config.yaml
head_dim: 64
d_mlp: 1536
activation: "gelu"
norm: "layernorm"
norm_place: "pre"
parallel_block: false
init: "normal"
init_std_qkv: 0.0234
optimizer: "soap_variant"
lr: 0.00511
beta2: 0.95
grad_clip: 1.0
doc_mask: true
dataset: "wikipedia_en"
Each number is 128 + 24 x the weight over its row's rms, rounded and kept within 0 to 255. Layers, rows and columns count from 0. Numbers have three digits each. The size before them is the row's rms in percent of the matrix's.

# v: layer 6 attention value, 384x384, rms 0.247, rows 35-63, columns 0-95
# o: layer 6 attention output (transposed), 384x384, rms 0.209, rows 35-63, columns 0-95
# q: layer 6 attention query, 384x384, rms 0.169, rows 64-103, columns 0-95
# k: layer 6 attention key, 384x384, rms 0.172, rows 64-103, columns 0-95
v35 078:087156109103122119154097109193131108132114088130105121121155133172122140145140145101133113167117122160098110222105093104168137156098152146085121182144137127153128122138125170117117127140119182094137096174150151107115171148108132131101087113097140115148146152096129135141141141132112151117
o35 091:137164113143132113183120148085146175128136120102153129145148123128096138154107136125125110071132098104123113092135102126130140122102087092149199098163132098124114131126129132138107121084130155157145145144138151127136092140131128111139149159114121139112102118140132085138132172105144108121
v36 089:129114135108116052118168123135134134134075133110114128147137138112127104148140171113126093123120136131150091086122141103132164149133089111171138112132139106139125137086138130102139112133156192146164127109143119122146135145142119125153145075164125108144130111116125145114115112105144145104
o36 097:098123148138135141085128093099139116088153094083137145105116123134114114157104088126147103111144109111138140131118155139140119116152106139129118139107110142168118111089151130121110139144140102085126133129088128158130097147151125149078078132115149145145127144148135131137120146062106137092
v37 083:119092082104144154154138121136132108112155122109133087115119124098122086168130109098164132096144155121115112117133134136143146145124117119116107086123134170082106118152149125174135128153112096171108136137121138129100092138081102139146119131138160150144140139130134135162116137118107119107
o37 096:144136119156136131075170069133129154125119150114122124159142100146111166136128136139108080091117119134134120141112129112102134130122120154123155145142152157136097115158104064150152165081120110137118121133139116099155142137143112131117099125151131128125138147110112123078151164163139159088
v38 086:102136131133155135173121116129145126073157116137122086141128204087160171132103143113152145138137123139169158142117099130117121132166154090154141129130101104142151109124174185119127166120115166128104172126132118151143105101099128130109165090128120118118167158126163114158086158138106161125
o38 094:143136115121144132129161153164096097122148147113147136121076138183089173110163148174133135119134121147131079123144142102106151113137091089112123147129121138149142149117056140125158085129112134147144100082143148124143132180172116144153119140125080165138105162136144096089157129089095096110
v39 083:101162090123142107110127086160162165108118097127125099176132072098137139104149116127135132156125170137089123140203144135119120171143128096152153149149158116113160124126154125128103114133152137115127161078109115186152108105115137142146120152122156155139090099095152128087109090127152100104
o39 091:082141124115118152120132122098125112146170153148134123099133165115125155123131120143132145146127114159151149135099156148101155135142155113116112130102121163113124135150138144092134139123121136119094140140173129094131099133143117129150155129163115157169149112145162173131166105141101125136
v40 086:128098119130128151077148104119162104117133119113132107111122136094140091164137119100150129127099124145130121113088112109127138153140106119089157104124097120149098102131130103133122148145121125124097137163122105117135132146165058130113152146157095124095115138136136144188117138069094120136
o40 096:120137110141128093182141152151140154112103095150079108181129130135110153117104117147126164126151133141096107119134175125099118114081090127169075165107122129122104156099131124116133133155126086118094145098138089151128128127102165152143127124103120095100167137117123120099142130187125105157
v41 082:097134115102135144093115106134141157097093129151103150081126117126141119146131130085137128096130113127153125147123104153145112164139153137127173142128120138147167144113154130159128096122136128176136115106100108113090115115131129124166158147125162147127171127142109144102109143182114132138
o41 093:163139149086146139168119147144099127162125138158130111095151164130134180093121121138140144127100138113123092148157104136131168079128134126157130099108132116144101132139134171132151084116132127113141133174123122113151195084130153101107081085134128159161164167105108094140131123143179128100
v42 085:093092120145131167086153121086121131120111130117125141106105137099117115162158102082185125093160101150148181095134143128108145150160179148153066173147137106075078108115134137151134113149125090119106130136112120103075127098133082117119130116153105093185186098131115133160108129118103123158
o42 096:114103103141139086137068119184133117109109150118145104142136156157158140076125122157115166154119170103130144154126119147101127093157134105118153175118136123117135146140120133131092089155137127094141164127115140091165111117107130148124142172085152152104096138120171104141177098149140130110
v43 080:080113163089143113105094134117134141100169094131126132136114153150109112102125133138169112125109101155126141173135111156157157164151180120140126127109120150153145141123127060128112144146111136130132158113117119122120141128104110106131112136103104099137107082097160112141108125140110115158
o43 093:150092093121087143117120112130140096135125160155133183113162112131114107136117101146158089110124127125148096087132129098086127096099123180139130144086152104129117108153161165086134134141141134101131095113146100124125107118136096178093115137141145156178147153139139112109184118128157128093
v44 083:138117122131155168173139113178150114132146135132146162103130135106141168124133111082144152158114124105156149129160137109111123144115137139164121111168112096140111168120114095139117149149130092184087093123122128131147125140125072109145153128085128128121153138111109150115125093104128153161
o44 092:118094092098149139127123133081131107148109108114134125172128150166071094168141115170108117094101129130056169114154147116106055157116139140107124151133167148126166104108147078122130128103146164132123170137125169128111129123124139146127122127168136107135119131124128174127166149120114101137
v45 090:132133124128109106111084117111117126149125126110135181137138125167092153132113148144135162153136123105151154094156134171102135109165110152104107133073171147088152139105112162129140102135149116139133127120157107136144127129145144124114081095112077135082146126156098102096172118142177112130
o45 095:107140134147083129114085097117118169134129143137138115161083078143138100103115113116107149114131138066135161137101133125172125130124117129086170129157132138120109099141161084120126154119107149110100109136133093145128125097124095124106131130115122132122135106107127122118090127136125105102
v46 086:132138101099194132157120112197119119166176080094129120145136105124111134156174111087188148089154100092139127152172088146129110130101120181114184114125102102138130115095104086116163139124142127109141131074149146112091145121112086125109136120106135126110145137124129142170102155128140116107
o46 100:150124116122166157111142112145097158162098107146158133115142172116106096174088185151114111195130142135147138128166154112126117119153137127115117129115137144146108174177139163133123094144130177131113111150173156118156089169135152119094126110117129125151102167130102133107143147145136150135
v47 082:102148138157110112128091138091149136115162100139101142088152106137108156171093101114133112116124105134112104114090141109131084166101140135111159132100122132103149132142136117138141131127153121122115111115131127090113148117135133097175183164152113101085147121119149137103135124134137087126
o47 092:142069119128102131116096131121102126128090167085115117138109087102087107143161111128084118151140117117115167118115125116105134105128123133122189152128120098169152104161124150129102116127147098124125140120125091136107105136134145117110100101113141149092095142110151129104146110128131130125
v48 087:168113104133111120081134105116089111146137115083128130116160101144127163133119105143154128132140136121150150134081108154115096160148140139119105163185160137108140129118163140099195142125135147153129168140152161099115144119093114143128120149135164090108137145122075189141113166106114114145
o48 099:037141127088148162165129124119124115110127122139157122114070111133113116137138121086126142156099075097133121117121143100117130104134154101109137124099123122127097158113097112095092128064138110129097100119133115131116131112113117118144078125080140151139112119111156124110150137149151106133
v49 081:080130070093136134176156091142134148128138133123115122088109143100156134141074173113100111089137133104163095134140130104118115103065105097153134145142134131134142153149086095097103127126174110148145130147138113137158137152111147114086160117102143144130163124110123117104152109171148159104
o49 090:110169166099129120091130168102125125079083148110126155129116083172117179137158103128160157145129127143109077160143113146119102170132129122094123140110101125140106145122142094141138131107110128111085157092096175124125128132115119159131084162141143122060119136153159117158131130095144162138
v50 085:122090149182109139130121164105123147079096110126164113099105088109160096082127118099131120130104123134101122094077116128087081126154132138127160156099178128133129074097127139093147101141123096132117111158128132127133124167113109120145092126116111165104159101099126171110123160138145153151
o50 089:191144139117126115113148099155101150127113110097134100159124101146120152173136124110099136119182135124134118159088150083143158125116097113124113129125122139102138158149104124116098057106111130092174146115103132116119097125141153128109151164136130105099109154139140089111114073120155120121
v51 087:187140114113129145153128103128137108134137161103127114138109112124127125160106151131100137110139130118124122115110135111142148080096117107131079121145148166121156154121142139120105132105127140085122101159144138160136126146133158162179150117153139114144146156150132108143125117086154134145
o51 092:118127130134103077126088109116146180097138109117141158141126117183140107076147094138147145115128130110111134130164109121077087112122108144127130146108128085134121105155126077138161090103144119126092160072091111114123139173108134118112092152121131165105102095137112142139156102168110149141
v52 080:110100115124090104138146119127131158109130102132128149142153150090073099102159150139137111128128127152172148103109151149130151135115166182144130118093135080089137137161131172113128145112129125104138096121110127107091133118137136147163111098137149071145136146127103072178116117117104115123
o52 090:110109126148150115080093120145149082115119156092150154137073132138136085139059148100130123101114082069149114144107161098103149168156148095148132147129135140133112072139155099113126133141102101109141151133150125118104137113076084107125151153102124130116066126137122081115151125134113131109
v53 075:145151096115080133108132144119132101124104134107093142132154151112081136112133164152093142115189154122160103099115161135133150116120166127123108101098114107115156130118131139142150133137149104089133129145123128116124183144153139134149158128110158069110127151099156113106125128114148143089
o53 085:114123114125109108133142110131143118156123134143144140149119145122156111122166151079143132097145123125108130144131115179121151149107099141154148155117120168151116122175103138101141146132093155170149142114138150175102073132139116160077102172133109128124082139131108135152092163118082131165
v54 080:114142126131145103074142113119128142110128130112124103167134103103184116129127141157136079079144109149087107169158146129129090107146125085167152159133130121101111156171117124141134106138135122147130138122177155122141124164139105127123166107105174123157148109113165160139127110125119156097
o54 093:138099099083068108099129113137134125164160118112139090124157133153128102151111108129136123127157122113169129124132150107107185093139106141154106091140185167126128091128099131126091128117136091139083170148115133115135149120131155138144072205156121118115132130127118151107156106110066125175
v55 085:163132115169134148087113147128153129130120118152117113077094130142130130114086152094134119122128147175123149148089142123163169142110158115152160143126137117114155166147142127158154136086127102148093145093103119154127159118145161133119122125119123145181149164135125143179114113102154139168
o55 098:160111136084125144151148136109131153152117151132135119165132134123113139075139126139129135132124128079143112142132094092112105090102122110102086170149140102151127117125088129108150141156105126140139137157131086129135113145092101162134136133134135115109134111149156122133077083081108144103
v56 094:155111127125132106152163136138169144133125154075124135155146121116135121143127121153187098138110143122141113082101144091121108126130107091114164135098123107143075113113106128133181115142142130080129172118123114106121140127127142160085144103109127112133118155134138147116078168081105129119
o56 100:109110146136162150076119105126102136131110109131135118111154120142137137194133118157111136127104157131113120160166119144142113130138122126127145090093152129131124143127134134105104135126104138149103107097144154127114111175097106128145146115138153105157128127099142106177134165139133132172
v57 081:109091114161088135113167141122143156113162108066128092105086087099129141133159103114144144114104159093115093131141152141170068131076098145158113160107186151099147106136142093124117132127126133150127090154114149081141099107140086118173138129143114154136120145113153128144120145152127113152
o57 090:106182130164159086127115089119120115111117137147153175163161158161093093117110158136106102113130108140122122135127120156095137121132103138132148120154106134129108099064065112141090132110146125118129153151122109137184085163104169106084110130130127142124158141119121177152107114127142103139
v58 079:138156112136091143149090135103152090091112125109120093192141115150122116133122135130113157122107180115114119111092113112105164118118136104089149136136157076083090135087119120158121134146108136114140168076100129149166162147120137166114104120126118105156123154119143082150137144141158135109
o58 090:113178116106151144066129158141127120159149130133130110093152125136155118124120133127183097118106120143136151105164121146132123083134097158152096168150129167145147112160135150140165137109136091143129090116140100117121119144095143112137118152134114143120139048120139131134138175115074158167
v59 085:156068105163106070127128127181129125122113148124126166166108112105104129120138117101110123148117127137090115109136118126146109175133121123079136138139131105126153127100137143109157100101112034112123104116131066161125149129168122159116111131129123143116125117063133151123112117145123134176
o59 092:120121121124111155121138158104117108118146108150138139159113131138126138131116147157142150144114144159109165143126143140105091104114104124166142138140116139115113113134136101135089124144136145091113148132115124104085112100080164119183138139129172089152194125113083107130120120125123099131
v60 081:137072101141124129131113108143096137109105140136083124156126123150147074162087155139090141144135086067152123113170177127164106131135134074083094128150066096093138117158159138104127105153112073121118122103149129120142146116131175114121167094097158113123165138108126134135095106052162101134
o60 091:119126148075134156119141110131150109160126068094140102135153138128122172138125081157155110121140103123133093123099140138123150111127069127139117150122129133141111133157133126126104106124128117158119128119106122134106136150084157108147154168151126102121150117104150136103157108164134138141
v61 084:126124132151117102112112118123133134131156133148109123101126134100172104156137167132171142134114146101181146131124150109140121080108092135134120110136145138105149150086104179153093131129115120113136144116134130129109145108159163105130160131131152122091189136156172162154124124147145106126
o61 096:165131131112112140112130135126103100091072130131118164120091136102088173093137113081077089144102114139114081153146141125146139136165154136137138115133059149122114139141154070142111087117166182137149127145147102112153154104126083129101114144108128124149070143131117109107104117135137144126
v62 083:154133162134129109121118145110163128088162133112142119137106131123111175101096082115127127159115110141149106156120181120107127125157139160107143121121139121153144096097119114125151143155111120159143107166125088124103151134131112103130114080147115146097092109098104185140123137126125114120
o62 092:124147108177140136140126109151109102149102126159129191094147134137131103136155163123122104070140126136155171110109129151140165138151121101190147134134135131108101150171148137141109095130160160139146115121137148137157131068138119161158124146126126136128156152130129131173109131115139109128
v63 084:137184156138108120116108150143139156149140141125142110127095145148147126179111117110163142129134125144172112121089098120156155132137113139107113139111158121141144156106134110102127106140180108151094113104159215157149094147126102114105152105084130130114117122162136132124109097130138136071
o63 092:107127095111119097116116141139136113137124134143143178098121088116051122101134190167110144108138139131078177166128114154144168097120128164117144138118105153133120155124128153157131133112118131147116104145116114134143147160114131150139131153187117146101150096134119114109146154141126135148
q64 095:162106137115098119109086110128091137084114100139108128102113119118210121123156084140157120142152119123146151113135098135121140129106142151127168134145107147123115133157136115142112132159126096119113113143128127126153111138142173130130166114107142173196158175140100103142113142089088142110
k64 095:139090159153129124124118143157105142106094134118105159161097132111111153153093137102138143123119128119135154098121130111136149126096111125107136106143114093140162143126137146138111115129107116125140138143127108117118147094116124167111151144111121131118132153131160133157125137150104137088
q65 096:103131170143150118166154112107129098100089046137134144149153140082082144115118126096110124157135165099127112140114086075143131100142102103122108132129103123148139094106106116082166144151106122132191142115124132134123124147128102099111134145101069137132126121089138085088155083118157117103
k65 095:082114137107101103158134097144141120129128110127130102147137107111150128132123129127151133117172152139129097129152061149098106148113099101100113132110143112095155122157120143119106113146122127118144153117090090134119145145139076198128135128081120149160155134094072084125092108161127150124
q66 102:155123172108142116112163116183121116139132130100109128120113120125151137111118129113157145125111109096143128155172094125112158104131100142127116127146133164140128115156103153106149124135143093165114104147121138142070135116095109112142137142131154070151112167147119090125117081093148117131
k66 102:144133167127151163163151138159118111116111134177109110155124149118145117171110136111146122158136144129100131118128116124084107122146114084068102121140125081161130161145130093137158132148140139144128136160138145095122173136150102124081091123181142157150115142142118121111089111080127145169
q67 095:179173103078145142136114134144141050125124095117185139179100106132151134146140124150145080061121152115167123065125134147109116113090120108120142102114118129112161138070145141142133141143092121148070103183140119117098164111152160114119136119141077116140148144099139146107131146162156131092
k67 099:107121125116158151105171166098139129113119108109135118122113126130105151115145101123166093067128122125109116115156107091127131128128145100108135104085100134148177153090118104140146138115101088198132101131129138143115124122135116127142144154117114175117115141122083121118083127105144119113
q68 096:134100152138076162108074104143166105159130119148118113101189150113097107153116103131123166138138150110137100100123121130111138117104143094109110127142128135129142128136160118167171084111167124145126148150134134159129161129152088114146127120166119115109130133111127082102137151154097110135
k68 094:114093145187136123133127134137100078133158144097188107099115177161090087134099157120116119128170112109129134196168127165119121081135127133125156087172132090103088146080172152152158107148150144155170152130123083144119129155139120120125147121102094147083089194121147132134122068138125185099
q69 101:130139146127130180099162134146107133155154107109107103153165129099122148126113141110150120121082159129117127114123125113129081105109129150156071107143082142166138191134137121158146162146135115096086161119133142133121092123120128117118175139050099115143102157109154146133064111131167132127
k69 094:153154106146142098143113090163126121124145104081070124111100155167136105118132126156124134133156117136128127103156103170063134049112129114112119109139105158076143101115137137126137152154111104131112188159146148116145126144166145151132117163125130132162120176112094148090134174151150138147
q70 092:172144104120142113134190150129142146146101160160129150117192125159091108116151126118176169146124124085117128125110111131080181106167098116150147163149114149162110152092097105140176109155154137126117144090136171130154118197140102098145084088107155143162136131113124143128098122144115118137
k70 093:178130144120150156100128083161130103156134157136107126094109133144108102140152147164124128137135087145112140116158146127171132122184126084130099132147124129139103112173131115154163161133091108143130122122105162141137121100141109111075125143078115083101090147098105161141122114142118130160
q71 096:101096093146117108106112160120133159075136125136166142084097130143125091145125134163151084105117084123126140105152101130112162079098138171098114137102081103149101093149136115150120138126091176111123126150056130119144101145122124126161118133146123122172174134108138125099074119127134095135
k71 094:115136133150144184136162145106132157138101144079122128136086112109148115111089126150138149137136149108174102185084165143123164139136125106110051158147130150145109135147160113106183124104103129108133123123131109129136147145128167114112100100131091101141112155145117155128149114114151091089
q72 094:120106132129089124103138106117119157147130137119109127117121123108163101108179130175132136096116105142131094152168107099114133125135114119123129108122113116116160132119165104134140103146155103125138101185127134100164161155097155101118103161169170147118135068164109127091126099163120139149
k72 097:130139128136123160093101111138141163151113108163186162173118125133169107129170156142140111116152137113114143130104132125153156151177125106113160119068110131104189151110137094131126118110085128134139120122132194146136069135076129123126124126119117150110167110162141115153139098142137143123
q73 099:155140137132142062123155161146137120187088124175102132146116145093121115162135127145120147159150117115121156144157138140116130092132163081117128148100141101112191107151141123158121166157139144112149118078163101124135114135105173136131102092114145113123089124149134172140104121108115123122
k73 096:148099156146127113168079120128139149117161114109129104102110109116129129164137124110117115111112137032141110143152147162152113121104145111123112094137151105114137127108150111116139172139125120124123145129178120119094125123127112140149154140082119098112153089135082149111141154125121138113
q74 094:113134128111092142148132130152101130142091145115197167140114141157148127143172138121150155137130128132158151147130149117119053122146109088096122145129090140126129134126122096136165129132108143144080147133126109150155183113080061160144133122154089150184149159155162139174162119142145133131
k74 096:104156140102105147088122145131116106118141109102132131103125174163179120138125140110131118130131167150117129107121117163112088145114121138130123119091099107176134106158154136132153134155127123106114112093104136125107145125095115133102151107135119142136126147138136151103091127135125105123
q75 093:159129108114088156170155144138124178142115098155127098116126107082097117095102142170147134118107092120152071138082134100164114120086112140123098133131135119096109157134121085105098099111123132101099155123108145117124086134118128088126115103101122177124116103141123121116170115111116138124
k75 099:173120124129136115124106109125088103126112151107150138125112134117124095112134161121183089111112070119132144099113158099097114146124122143113118109137054111150123143105143099101103110135148118143096148133115129154123128068136118141127140108096155144119172143117115152118170179102149100106
q76 101:169126114149130195139154128099132156059123133135143121126134119157140147101149135129137079136109099156106137082052135147122108142186113127095131169162095110148113121135167155146175102117112127118142099091134129096144133112104122159147123138133138115152151117151129130125138171122126128156
k76 097:175149141120095157100172120106128146155120173143122128073143098160136159076139140139137132134140110105156151144159129112128154137107164109131088153153112133150110094107140129163092114102099096109120103119131132154112103161133102120141109109114105113071160149105127121140132115149161120059
q77 097:177142165133110119125131162125143158121170121128118142110122120147113138184128120151117122093144109132163132122110114111185123147126100156170112107113153170133111105142138110153121132141122149111096123146117130129152125150108189094120138152101121096083146114168155134107172134147148152121
k77 097:135100128132055139113123148118145145173158119113129117136140150165119138144090157122111127126134107181139093165126161120149159133164132105165126094120173115121118126065135101177077082138108173144132078132112143105097102103118082084104167118144176058109127132175160133131117138154141176159
q78 096:164139137150146166149121150145101114108142113144164182121145153151163111157128142086130133133071124145136130165131146130126132159149143136095136128143160139143111135154124119159138103136130161131149121114137128139162139101138115093126101165131156108101125166100127162138189121135107143178
k78 093:152141164127182128121102176148162124124129109095145129152133149108118098130126165099078157130136102103127085106162104127117123158111134134101093105102145159128137083132104110149108109168133122148098130155137151119146146085142169108137132143177179116085134096140154106146177143122170163068
q79 094:119142135108131085099119088099080162164097167139120125131123139122144158147133152161129130164119119101132128124103111076133093107133169153161113064099135132161117137105099168104140127090102120115134137124106095129126135105125121185132116070182121120125117131118149131107139122160105128092
k79 099:117074114111079125121107125100119120142095137140166132092105094098129145116151176109094136092103147193105138174128106116166141101142139145113092099129097143113071140139110115098109094108145094078116127131139132117130124141106123121149124120142134130142111131114113112154137115092143124146
q80 097:125096115137134164139149134090136113138142127127136156153120125088158082145115130122164135147164101104106128129142126154135176115145166088120153109152139125139154144108150147129145111151182113129097134132149122108136117125155126133144091141124082130130155115179150098118146178191127088124
k80 089:136134116162113110109170178097124137143130134092093131119136090107118119121133146166137149145153119107122137120161127117154180116117158135120169152165120139103133141103106160131081122146102116096120119122147136150134125148118119122143090102138094125156109142153145108160175110125142151150
q81 092:124125137074138127126173168129131143168140105151148133125103117142124107146137143128102149123129101136110088150088154131159100153143135145130131112118154126128125078164158099102111136100119127159089129137125123123157111179130158148122103127107142135142087115097148143151139100154103131151
k81 093:139108075146119151139105158111153155137143152121110104171089139159100177143136129142147120108142121119137140124124151100096126094163123166110127108131106131117181143109176142120106147145123149134108159146150120142122122131117158093096121141150114114075129115084118144133120085119106151122
q82 096:132191096126129168125130120163137121151153162120150145112080090143155138104140196146103127103123084163123103142127113106109131137144091116059097189155138124135131104104132139109156156140111160117111128130114099151119068165166126123145136136096161105097149125132146103112137178114135116112
k82 096:115159113136114141096114145134119119129155131148148104079112135114146108127075123123146128105161115138139132162077127094100114108129119127156128124150189129172157118136144114146138118126095121134137159128110140158138102158163160110109115134120180136104107119100133158116193175102106106129
q83 096:125126124110167104124155126157115124113133134147134109154093120115121088140108139128144130107140105172094189101145116124113146103117153118151142099151161154147147108146162128100140092135129147063139168106163108123145129089155127092179124136146123116094119143100104101134141098131102107121
k83 094:110163117126130130149133104134112119143088131147112109158131083129121131086135123106051088136141136119134134119114123134076145124151122131129107134139160146144106077143095135151131127098145158178143117057131146094111070086099145127156129177157104113185162143142099117120145104081129131115
q84 091:133113079143136078104160128125124108089125105105088121129141145136119094139131122142103091149141110084116150121107093122135137133130085119083110111152102084125148130153117133178107122108125127169103111136159133137094135134047102142164167132126162120126124086133118144133048146116129162137
k84 095:137085149114106156156172178097169093142149129137133170125119126103121074102121122136131067123147119137081122137125131163090110155136126064140128123132156090152097143132140168072121124075132146136151141119120150139172093128093160157121082138115146127129148124100092148148101134113140142117
q85 092:114120169152152169130111166099098119146126114156087090167115121140181117088111147138200127126097111099137129120159130165122183128142147088110087151114094105153122120161129146157143120123147138072147141160136117168128108114154119122138097095107135135137101124121120112138108169102153191134
k85 096:109164132129145163176119100085129120145176094121129125065164100069116098129083143138136162123077130106112125104091131142154180159141110105127044124131149110102114132064134095139156109129112122111178098101188135149148107131087132098093120092151126145157101159158110161116109124102176115153
q86 092:110086087147176125076123126131103125124108134070123147115124133109145168126113128108116107129102124112131131147123084171116102107171140168127096124128123110161121131115131131126118136088135177163154120123155149107085128174100159104164163134144105142143083115124091132136166110104154136115
k86 093:157131129150099157131135154128127108120136116108141084109124153092196129100150100136155128134128094127139129153116132148135065093119148104136149121121114123157172128152140098134107143129168129108122104083153088140120173154150116120120118148138138125110100115073138161117150143131126142105
q87 096:136161103122080123168146096180107181146128143109149129107127106150149145156141143132103138130096152139120138094135071145124152147079118124145146091148127122135176109069130109129141135161125135124137190109157103118161124115119148124103111104118098125150120114096128120162098151116142108118
k87 098:098132144138151134103166104137103161097162120143106158111134102151146139082126148099169141105114105134168102166151131106115138152088106126144152132155125086121156120145130142145115171131137138107147132132179142163115161120138140132148117097124107113160134088122126107170144140136138130158
q88 099:131165135158151134085175138130142143184140151119118132139117128125130098138120120127109152123129158138110161134118138118148149121115207130099149120169141109107191169144166121104107141131090110151150136103129097098134092120112122158103142142153112118108106119116125092133121098114159112112
k88 095:161144126112123114127136093108150151140136131101138123124121111121170149077082114072116104165137127097144107153093100094093153113122093166176141118115105089121120134116115152123175151118132114143147137152155087101106135163126127111127129173141120147128176134137123121115087130109149150113
q89 097:117119102138153077136122121127094140112144157102114144096121139150198119170148139160135134141135154109108157143112138169122113159114132131116105139129132117140173090190139147170132085149164130151152129119143135139156145116146129170124115144122124096131132111119137121158127091130174144088
k89 095:141143139104126130123140134178140126169138199129128104133139165125135123135093178115073134134080131121126120131139142098132128114127124137190137130147158099135149142122150138162180123158111134126168166132128147107116081155061122150144121099119119160132104118121150116113137124130121128152
q90 098:141129148126170169146101136127123175134135094143149095157137101155110103132135144127121107095080135109094116109144153142154084112121117078134147144145142140134172116130127121130151088110140124129159122111116130132100107132145123140148139144097071107131150122115129131102144107113085144137
k90 095:094120079131131106140108110145158139190151120116149136126101163119149106132109128163149129125091091063113129098166109173140114105149165109158104140144112130131140140122120150085169128104138124094090115126100120128113067091100095164122129133115134122117084136134183108109150112208127163100
q91 098:118135109141090111126135131144155116182143133154058125172124164113167129172150136114157116156161163133146131112157167114131116131183177102081163107099114113132116133125157126141151098155157132121104124098110110164138108115113090151104104131101136137122125170122100132184129125130160064106
k91 100:188108159115119141094124177125136143126163129114153149101171149125141118104108121117112081163090166115125139106113126112116139120124144116131109135113138128106113136104159151124118133140143076076128137115166131104101166124156153110123168140132144154106133133182129135142173128057095102128
q92 097:101141129154149118123093141108139098119090145075100158177158122140152137171123124107092138132094111174150152091144135182101104126151135112149117085146157116164135127164118134058134149141157132103133151096134121130113101148119127116120118141135122114141108141143120120099156120101158119078
k92 097:136088113145120102190162097156172150136106136133154161122101116135124176174159133128112151164111115189166141135084117144199141161076153096166113136116114139123146139137125116105101160171114113136160147078160124114140135133111114133144099113141162148082127143141131154123141106119156147123
q93 089:153112104137110117112100118117109162125177093189155125136082178156080118133122139134181159126109099150120137129142115132104162111080134151100137145122144135084103117124146156168107090141120135124111104141141090102130170136134123108126175113153150133141134115157080094103130097113119137079
k93 091:165143118118169125117126142118129163146090139160146139140115146128111123095150092098133114125104164129116139120129112138159130110101142124103175154168113173148087148070130104164152154144185135134150159171118136120148170108083127137157108160143111162131118106138138140133153143108168162127
q94 095:118098144108132190110106128141133133083129169137128115150162138168155131114121128145131131112109173122109132092098137120160142138145123135143085079156146100168105132111152100143124091132140120146153112134091173103131148122113096139136168136124102110128142118112138131141133109123094126097
k94 099:106130121095140099106126126093132138136134101123145115121100100131142102130143095162115109109160136165125087131120140129098123111092126099137131074181091118094123146112113110132118112132102146136163143140091148145093141114130136121121099105084134129141143121110135087113133151116057134083
q95 092:106142118088123127069113158139107118110135121120071127160141138116122113124152159144126136157144107137104135132078124118137104129138188122118138133119228120083109134144131144140112158154164117126080090135141107168152140141130154143157123104156128119123101129113136152175106138073122148144
k95 094:143139171121135137127139167120119152118106125165127105134133165133083158148145077123112139135121151113119151117151163093171110142138142109152175111102162111088133124123136121144142100141161131121102135118117105117161116116131136133151114100160088155136126131149171150095120137119122158185
q96 091:166129125113164171117124103131127135065113106120102136143114156123080103142087093145095144121077135138121120134148101094103117087152123139107119125181128113146154143095098159127094163125114163095116130143155109154074123137113117130176131145149127132135110129157118115137113151112132121100
k96 096:120120124125150147129101123145142119130148131107107158101156146128174133120137103138163168108178130134173148112126151120104160141157141126118099128128131090117156135142094154155129188167139118103133130103134113146132147128124093105145138144142110151109122096150144107138126154091137141132
q97 092:076108146081164127120107133094105140146072134107106084121142128142156112127164116133139183125140145166106121160113127163091124130093153132154112124134135129140139145085145108103149198146161140104101122097161137153144125178126143119160131102140140155116160100145118097153089107117148151125
k97 096:109112126130102094102124158112112163097102147155100155158146151112159126124123161121119148109137111117124115158120154153085151139127120116155114118073089125107154092144161088081144132163102125120148136157125097088153096160131139162111142156115168135149145090108144128117144131086164111133
q98 092:132110120130133091165163147109102133115121131143119136125114117151083140142137147130163062152106159129118124109113099149141160126123139124117099167096107098172107168148105095138166126142105104097083122089054131156157155097158127079149121119099128126110098096104141164155105154128145103124
k98 094:117182148137123151174140134131155131133133149122139116083160090126125137121149152110144126143131129079128133107117097142110134176155124169144130109088142115134152129143153127127165116160151105107152126135173151100155145116112076110132196148163115127104106144129115222151125098114140112163
q99 091:096129134129120159147125085150086109131064114140161128116170124163139137104162138131093100136103132135066147109156109126133142137124087081148145141119156139125117136085107173191144095104095107176142131131148153123149079127155119113127166145111107083122176177164122107116133113109130138166
k99 096:163160073141141140130114095145145131125101134164116170141102171099111099082113115112117120101154144130098152073135037108158126163144097132136134144158122140127115124140141125117173148153159156147137141131115122105086099094112143158147131133161100103101139121148122113145112125179122110141
q100 095:117119117083092099133158128113135101161166175134137130165141153121082174169146111150133121133121135121125107130151121130129106079111134153112099109145122119160127146118085138119111124134152135122171161157159116175110097118117148098102131145129117115183123087090167142154126168133162127136
k100 096:116146122106118110146120173092142125115138154146140118175161116118125147149109131128142102147113159143146114155155085100119111079128093119117148119112154111169109141105096162106152131154117139134148128150130107135131114142129129128101153088197106153102155105126126109087114103111134091153
q101 100:114142125127134143107122109141136125141119114147156115171079096136091116155135150127174082118140134103131119133135132132056134148092127117135101090119112161102097165101132172156156089127140180104131136153133140129075105126105092132133158079174102143117128138164170163149151116116111135139
k101 098:128111121139114135103108103131121139150135103117145149120106109113133134119129150157150150141168157134124089157144165065153089119181109089137120106124114122121084125112113123157150167085117132117162136101082133078104142135157124113153114115129111170184097120120122109113114138139109153174
q102 096:113159119080132165104117124097116121105134117178135125148106091147131131115119131112140125148106097109145111151157149175094109134110121081122149104133117135153131125127094107133136095127079133065108137145106131166120124111173120160197183105141154113143132131067119148168114156144149117143
k102 093:106135119095138100140115132151118125115136128101182110101117084113153133110112117101103197096124180165107104119118071162116098146128135078170115147100112157127100135124155139124093107106099119126112155117085171121089124125140105107127180116121103139121081160099144185115112113070183141119
q103 095:135141139121118146098122111118114136099127150159165103128130084137111127137104108128093119152151129121100161108110138146158172151164160133156161127148133145157103143138108153140121135114132141151097086126126116109156157157109105123149067128151101127118116152122110176140097129113159154145
k103 094:134125123150121100160114123136104126140119120120166126110134102137110162152153130148138162135130145147116148143110120147116104060169117103163135102126100130108130171212138159106126120172109108148075132121102119123165144114119138111149138111177163132124141090121120099115058137092123160091